config.toml
num_attention_heads = 7
num_key_value_heads = 7
init_std_down = 0.00376
Each number is 50 + 12 x the weight over its row's rms, rounded and kept within 0 to 99. Layers, rows and columns count from 0. The size before them is the row's rms in percent of the matrix's.

# layer 5 attention value, 448x224, rms 0.0405, rows 191, columns 56-111
103:55 46 59 58 34 39 58 48 53 61 74 48 44 53 35 50 41 35 59 51 42 62 42 46 56 33 46 34 36 48 55 48 32 55 45 49 33 60 42 53 62 72 54 32 47 44 58 65 52 54 63 47 45 44 57 34
# layer 5 attention output (transposed), 448x224, rms 0.0486, rows 191, columns 56-111
098:63 50 50 58 48 46 47 64 56 55 34 60 25 63 69 54 63 71 35 45 64 35 49 35 48 47 45 42 68 69 42 49 68 53 43 56 60 54 65 54 42 66 30 56 48 50 53 44 61 51 47 60 49 59 50 48
# layer 5 attention query, 448x224, rms 0.0558, rows 192-219, columns 56-111
092:64 37 51 44 54 33 46 64 26 42 36 47 40 74 55 63 51 60 59 35 37 43 59 69 27 49 44 43 48 59 30 40 49 45 50 54 56 58 69 63 30 68 35 25 57 52 60 53 31 45 48 38 64 56 55 58
095:41 45 50 55 47 81 57 47 30 50 55 46 50 48 58 53 75 50 45 62 44 46 50 26 44 24 67 53 48 48 37 35 53 71 67 34 64 38 38 59 53 47 27 52 48 46 40 49 28 33 46 49 62 41 46 63
084:41 87 55 66 55 54 37 69 44 28 47 39 61 45 31 51 56 52 40 43 35 51 49 57 51 49 66 36 47 45 28 41 52 48 47 53 58 57 32 43 71 44 59 48 36 45 46 47 36 48 45 65 50 32 33 49
092:78 47 43 59 48 37 46 42 44 61 61 41 60 42 34 58 53 56 82 86 46 53 41 31 63 42 47 32 50 60 39 50 57 60 58 39 32 55 48 46 34 11 58 36 70 50 44 58 77 44 42 52 51 78 43 47
097:65 40 39 43 46 56 43 58 67 57 58 54 37 68 62 44 64 39 44 48 61 28 75 56 47 30 57 56 52 72 53 62 34 52 37 42 54 53 32 58 72 49 61 59 49 66 50 37 61 59 53 56 65 67 34 56
088:55 17 42 56 46 47 44 24 58 60 42 46 66 56 60 55 53 62 51 41 40 44 40 47 40 39 51 55 56 54 39 59 43 49 59 49 35 48 58 52 55 80 73 57 47 51 41 41 50 60 31 77 61 31 52 43
092:59 46 77 48 34 43 54 46 62 48 44 57 34 60 44 16 49 45 47 54 54 66 75 56 59 41 33 59 48 83 28 50 51 43 62 52 58 44 48 21 55 47 67 30 57 44 69 54 72 65 45 34 31 42 53 59
093:41 51 64 48 56 61 78 48 47 36 43 37 47 37 74 71 75 52 26 61 38 70 69 65 55 34 42 46 48 55 36 25 63 32 49 59 25 43 50 45 31 65 31 68 36 47 50 50 52 21 45 55 53 52 69 61
100:60 55 44 50 44 54 55 46 38 60 23 44 63 41 39 37 37 46 47 34 50 44 62 62 44 52 42 48 44 56 50 44 61 56 48 37 33 51 40 63 51 26 39 39 45 57 61 49 50 53 74 47 40 44 38 57
090:58 42 46 53 37 63 62 43 34 31 54 55 63 69 37 70 30 87 47 58 60 36 62 34 66 49 35 56 68 25 66 20 43 49 43 74 74 44 44 74 58 58 52 38 48 54 40 39 55 56 69 36 53 44 62 54
100:57 44 76 58 55 45 81 57 43 55 53 51 52 45 41 63 61 46 39 74 46 73 49 52 38 51 60 49 56 56 46 35 52 51 66 46 62 46 64 29 52 30 35 33 49 45 63 61 62 61 35 17 47 61 40 41
094:47 44 52 52 50 60 51 44 53 50 64 43 49 66 53 28 65 53 50 57 56 45 70 34 63 87 59 54 34 46 49 50 64 46 68 52 50 66 75 54 48 39 44 54 45 43 66 46 74 59 41 57 47 52 68 38
093:59 78 64 51 58 32 54 44 61 64 68 47 39 64 48 36 52 45 32 76 51 38 32 36 62 47 35 37 52 33 26 49 45 46 52 58 51 63 54 44 52 57 58 36 40 45 43 49 41 53 38 55 67 36 56 58
104:52 73 54 49 34 59 68 45 76 26 47 58 73 38 57 52 79 38 58 39 61 64 58 68 44 54 82 51 51 57 45 48 53 53 66 49 49 32 31 39 58 55 62 54 37 66 36 55 41 23 53 50 44 44 44 46
093:53 37 43 57 47 52 58 46 33 55 77 87 53 44 41 35 34 55 50 39 42 42 65 26 50 39 72 38 35 43 44 41 53 34 58 32 67 48 51 46 45 57 51 31 55 67 50 36 60 53 42 55 27 67 46 26
082:64 55 58 53 65 54 34 59 55 40 19 36 36 60 52 53 44 22 28 51 49 58 71 34 55 19 54 49 71 59 50 57 57 58 39 67 48 75 50 55 26 33 41 30 43 33 40 46 64 44 23 48 41 54 58 65
091:64 53 39 35 57 46 44 42 64 49 55 44 49 32 43 52 50 52 52 72 39 41 46 39 45 50 36 64 41 63 39 59 44 41 44 51 37 45 47 57 42 44 76 44 53 30 64 49 57 42 44 36 48 55 70 58
091:53 43 40 48 35 58 54 33 66 76 49 38 47 37 41 35 60 56 70 52 51 40 64 44 45 52 68 39 65 49 60 44 46 41 66 23 42 40 54 60 31 60 32 39 65 51 30 42 32 41 58 52 49 37 46 49
088:44 54 40 26 29 42 63 50 21 54 48 39 48 61 63 58 53 61 38 80 37 37 51 38 46 85 46 43 49 41 50 58 41 35 41 42 27 36 42 24 62 53 48 36 59 47 54 41 62 59 59 47 42 24 41 37
085:53 51 67 45 48 59 39 55 62 58 48 62 65 22 44 47 53 55 61 77 44 36 69 48 47 54 42 31 28 54 34 26 57 47 40 60 54 46 53 53 53 59 42 57 70 60 77 64 41 42 46 43 25 52 53 54
087:66 63 65 46 52 37 31 41 49 56 49 47 38 49 48 49 54 40 31 49 33 71 55 42 59 59 70 53 61 69 45 59 46 68 50 83 63 65 36 33 43 30 79 56 44 43 35 61 55 33 29 23 41 51 41 69
082:57 66 59 43 49 31 48 44 67 51 78 58 58 50 51 46 36 50 33 68 46 38 55 68 58 63 49 46 29 56 50 37 25 38 65 42 44 69 63 43 51 59 44 65 53 35 62 33 53 49 37 65 34 41 56 54
086:72 35 56 35 46 55 59 52 51 42 62 34 58 45 50 62 51 67 75 35 27 66 54 46 51 25 31 39 32 54 52 50 40 63 48 53 62 63 57 38 49 69 42 35 55 38 56 46 43 60 53 46 47 51 46 25
098:37 63 64 47 53 44 55 58 44 38 56 55 42 77 60 49 33 70 66 57 54 43 61 41 63 37 60 87 44 30 48 54 41 44 75 48 75 45 41 26 78 24 62 59 45 58 52 51 52 68 40 69 43 64 56 71
088:38 77 67 58 48 49 55 78 84 40 55 45 43 36 26 44 36 57 40 47 34 64 68 62 59 58 53 46 65 38 56 52 61 84 57 53 52 53 40 65 42 61 24 35 51 44 48 72 48 56 51 57 53 35 57 38
092:51 52 44 55 43 39 74 50 35 59 58 52 52 51 54 58 53 47 61 50 46 59 31 61 67 53 24 44 64 67 28 47 45 49 75 69 61 36 45 60 29 33 44 56 57 59 65 68 26 50 37 32 67 48 29 38
089:56 53 55 55 53 60 46 46 69 57 50 53 64 60 28 37 52 57 68 65 45 44 58 33 52 55 63 51 22 48 54 54 63 53 34 50 48 46 45 44 61 48 47 41 38 56 68 43 51 62 27 77 43 38 50 47
100:38 58 53 63 74 51 41 52 46 76 55 56 39 60 36 57 61 74 46 39 40 46 43 48 67 44 47 67 73 39 43 54 79 49 36 51 70 57 42 56 48 36 36 40 62 51 58 40 45 49 34 66 45 38 48 51
# layer 5 attention key, 448x224, rms 0.0565, rows 192-219, columns 56-111
085:66 69 56 31 40 59 35 52 19 42 51 50 33 41 50 43 36 41 35 38 39 59 59 70 46 46 75 48 55 45 30 41 47 34 59 44 57 44 53 42 43 42 36 40 46 44 72 38 41 46 42 29 47 47 46 73
095:50 65 40 56 44 48 76 45 68 44 41 63 57 59 64 55 46 37 34 51 45 41 23 17 56 41 54 28 27 62 60 51 43 48 72 60 62 62 34 55 38 45 47 25 55 48 36 53 62 59 47 31 54 42 42 47
092:66 33 69 40 42 42 63 40 72 59 52 39 67 28 59 71 62 61 59 46 55 66 43 45 37 43 71 43 60 34 47 44 50 69 42 47 34 52 41 58 85 57 46 48 62 50 43 35 48 54 58 52 58 68 48 58
091:43 42 41 64 43 46 43 55 30 85 34 62 34 38 47 61 61 35 57 64 60 63 29 30 73 67 62 32 52 57 40 48 51 57 35 52 52 56 61 53 45 50 62 64 45 59 44 62 37 60 37 61 72 48 46 60
098:62 30 54 41 39 81 47 32 65 54 54 54 45 45 64 48 35 42 47 49 42 57 66 44 54 58 56 49 53 38 55 64 20 73 62 49 41 58 49 53 75 45 52 68 32 47 38 44 45 40 63 40 64 62 52 35
090:57 49 28 48 42 48 42 59 50 38 30 38 42 53 47 38 55 59 51 35 52 50 46 58 47 41 53 49 38 40 53 54 69 46 54 45 59 53 43 63 70 43 46 54 32 50 48 52 43 58 36 47 48 16 64 53
091:53 42 42 46 37 54 61 49 23 45 53 71 66 51 45 57 50 51 72 47 50 45 67 29 55 43 54 59 48 39 28 55 39 59 48 52 36 46 54 32 63 53 52 59 58 56 56 46 43 65 77 52 67 56 50 54
084:52 61 52 37 60 52 47 54 52 30 47 60 60 46 52 61 53 53 37 45 55 60 60 63 49 30 45 57 41 38 54 54 59 44 54 59 58 55 37 59 52 59 61 49 52 44 27 54 54 54 52 54 57 53 46 29
100:55 41 67 46 40 51 47 56 45 53 56 47 60 55 62 39 49 49 36 73 62 66 55 79 61 26 33 50 85 46 52 43 28 72 53 64 48 49 63 52 63 63 61 73 25 45 36 57 59 62 77 36 64 53 48 52
090:57 42 49 57 55 40 70 58 38 75 51 45 37 60 40 60 70 57 45 39 55 40 51 44 61 40 47 50 61 63 67 49 62 36 33 61 48 52 50 39 51 44 54 48 37 39 55 57 66 50 58 61 64 70 68 62
095:46 65 61 44 53 40 55 58 58 65 44 57 77 42 72 72 36 49 54 49 59 44 37 62 51 40 56 48 63 71 58 48 54 61 49 39 71 51 48 82 35 43 59 31 72 55 45 63 36 55 46 42 29 77 57 43
088:29 47 61 63 36 25 47 49 35 47 51 62 72 56 57 58 74 55 37 60 52 36 54 49 69 57 57 61 51 65 36 44 55 85 59 55 30 45 50 47 49 15 41 46 52 49 76 38 62 43 60 49 32 29 49 42
089:37 66 85 24 54 27 51 34 41 48 48 47 33 40 42 58 35 55 45 49 47 50 63 49 53 54 77 40 60 44 46 48 46 45 52 47 42 37 41 44 39 44 43 64 62 47 44 46 48 44 47 43 41 55 45 49
099:48 53 15 43 34 77 56 36 46 21 35 41 69 65 50 49 52 40 47 47 55 62 34 60 34 53 52 34 41 43 34 35 58 66 57 30 48 26 17 64 48 49 47 60 60 66 39 60 43 50 44 53 59 60 38 37
087:55 51 44 68 51 40 47 44 43 50 59 37 63 24 63 50 32 54 42 54 50 37 46 48 36 56 58 21 48 29 72 44 53 59 49 52 49 55 42 50 51 61 39 60 49 52 60 46 59 63 63 61 40 67 41 69
085:53 45 57 36 34 42 40 59 43 48 41 50 34 36 27 57 57 40 46 53 41 48 78 57 54 30 53 62 53 71 63 52 31 29 31 40 59 90 36 51 70 61 50 39 44 40 43 47 57 59 42 54 46 63 57 34
090:44 57 49 56 55 47 47 55 48 54 54 37 64 41 51 63 59 39 45 40 53 49 66 44 49 37 47 50 40 57 45 64 47 42 63 58 35 72 43 47 67 37 42 49 44 55 48 47 47 54 45 43 65 56 47 67
090:42 38 63 76 36 48 62 49 55 45 43 40 62 34 69 44 38 54 52 56 41 61 57 41 50 60 30 36 61 46 41 54 55 38 66 45 49 50 50 57 40 79 51 47 68 55 52 66 42 46 16 54 43 48 59 21
095:30 36 41 37 46 58 13 32 41 48 47 32 59 43 33 68 58 54 39 48 57 61 42 53 43 71 68 55 47 49 63 59 76 45 56 55 47 47 47 44 56 46 53 47 49 56 61 61 45 65 26 67 40 76 48 33
089:52 47 61 49 62 79 58 62 53 54 55 60 75 52 80 53 55 39 59 34 55 32 47 70 52 51 47 55 39 68 48 59 47 37 31 60 42 46 40 55 45 48 47 37 49 53 41 65 52 62 27 61 34 58 69 42
088:55 42 63 44 50 35 47 57 46 37 46 27 73 58 64 51 55 18 44 40 42 50 53 47 67 64 76 51 55 84 60 63 53 44 37 58 65 44 41 49 58 46 64 58 49 63 43 36 60 58 42 52 49 47 58 59
081:55 64 46 38 52 51 43 24 40 65 75 59 65 39 38 46 27 48 45 37 46 51 44 67 53 76 59 63 30 28 52 61 38 51 45 41 75 54 44 52 69 68 33 44 45 57 41 53 51 55 63 67 38 44 57 33
092:54 55 38 40 54 39 36 65 47 61 57 32 68 51 52 46 59 32 66 43 56 71 34 44 63 54 60 67 48 69 45 58 61 48 55 62 35 65 66 30 54 62 23 55 47 58 48 54 63 62 42 67 59 65 42 55
099:45 74 56 59 62 48 41 62 42 43 51 79 32 56 58 64 55 39 63 20 69 56 61 47 49 51 54 57 50 36 61 34 61 70 41 61 67 25 56 59 50 49 67 50 57 28 42 55 32 50 60 57 36 52 45 47
088:61 29 37 66 55 54 57 53 40 43 33 50 54 55 53 75 65 63 62 38 44 52 45 32 68 44 45 37 52 53 57 44 50 39 39 60 43 30 46 48 65 55 30 58 55 67 53 55 50 40 45 77 57 20 66 68
098:61 33 55 52 63 39 57 64 49 47 67 44 57 40 75 63 53 33 55 59 39 50 42 39 42 55 43 58 49 44 46 62 36 52 60 52 44 26 49 54 48 31 48 65 49 55 35 61 16 39 57 45 43 80 46 59
093:57 57 52 55 29 47 50 37 66 31 46 31 57 60 56 52 39 52 71 48 62 32 55 25 42 48 77 43 51 52 55 56 33 58 38 59 58 41 42 41 47 42 40 34 60 43 29 69 49 48 55 55 70 40 45 44
094:54 52 40 59 35 39 48 59 59 47 53 47 36 40 62 65 63 56 36 55 50 59 45 45 43 57 54 61 55 37 36 55 71 50 54 69 65 61 46 60 37 47 48 25 71 41 45 40 42 41 64 59 44 37 31 72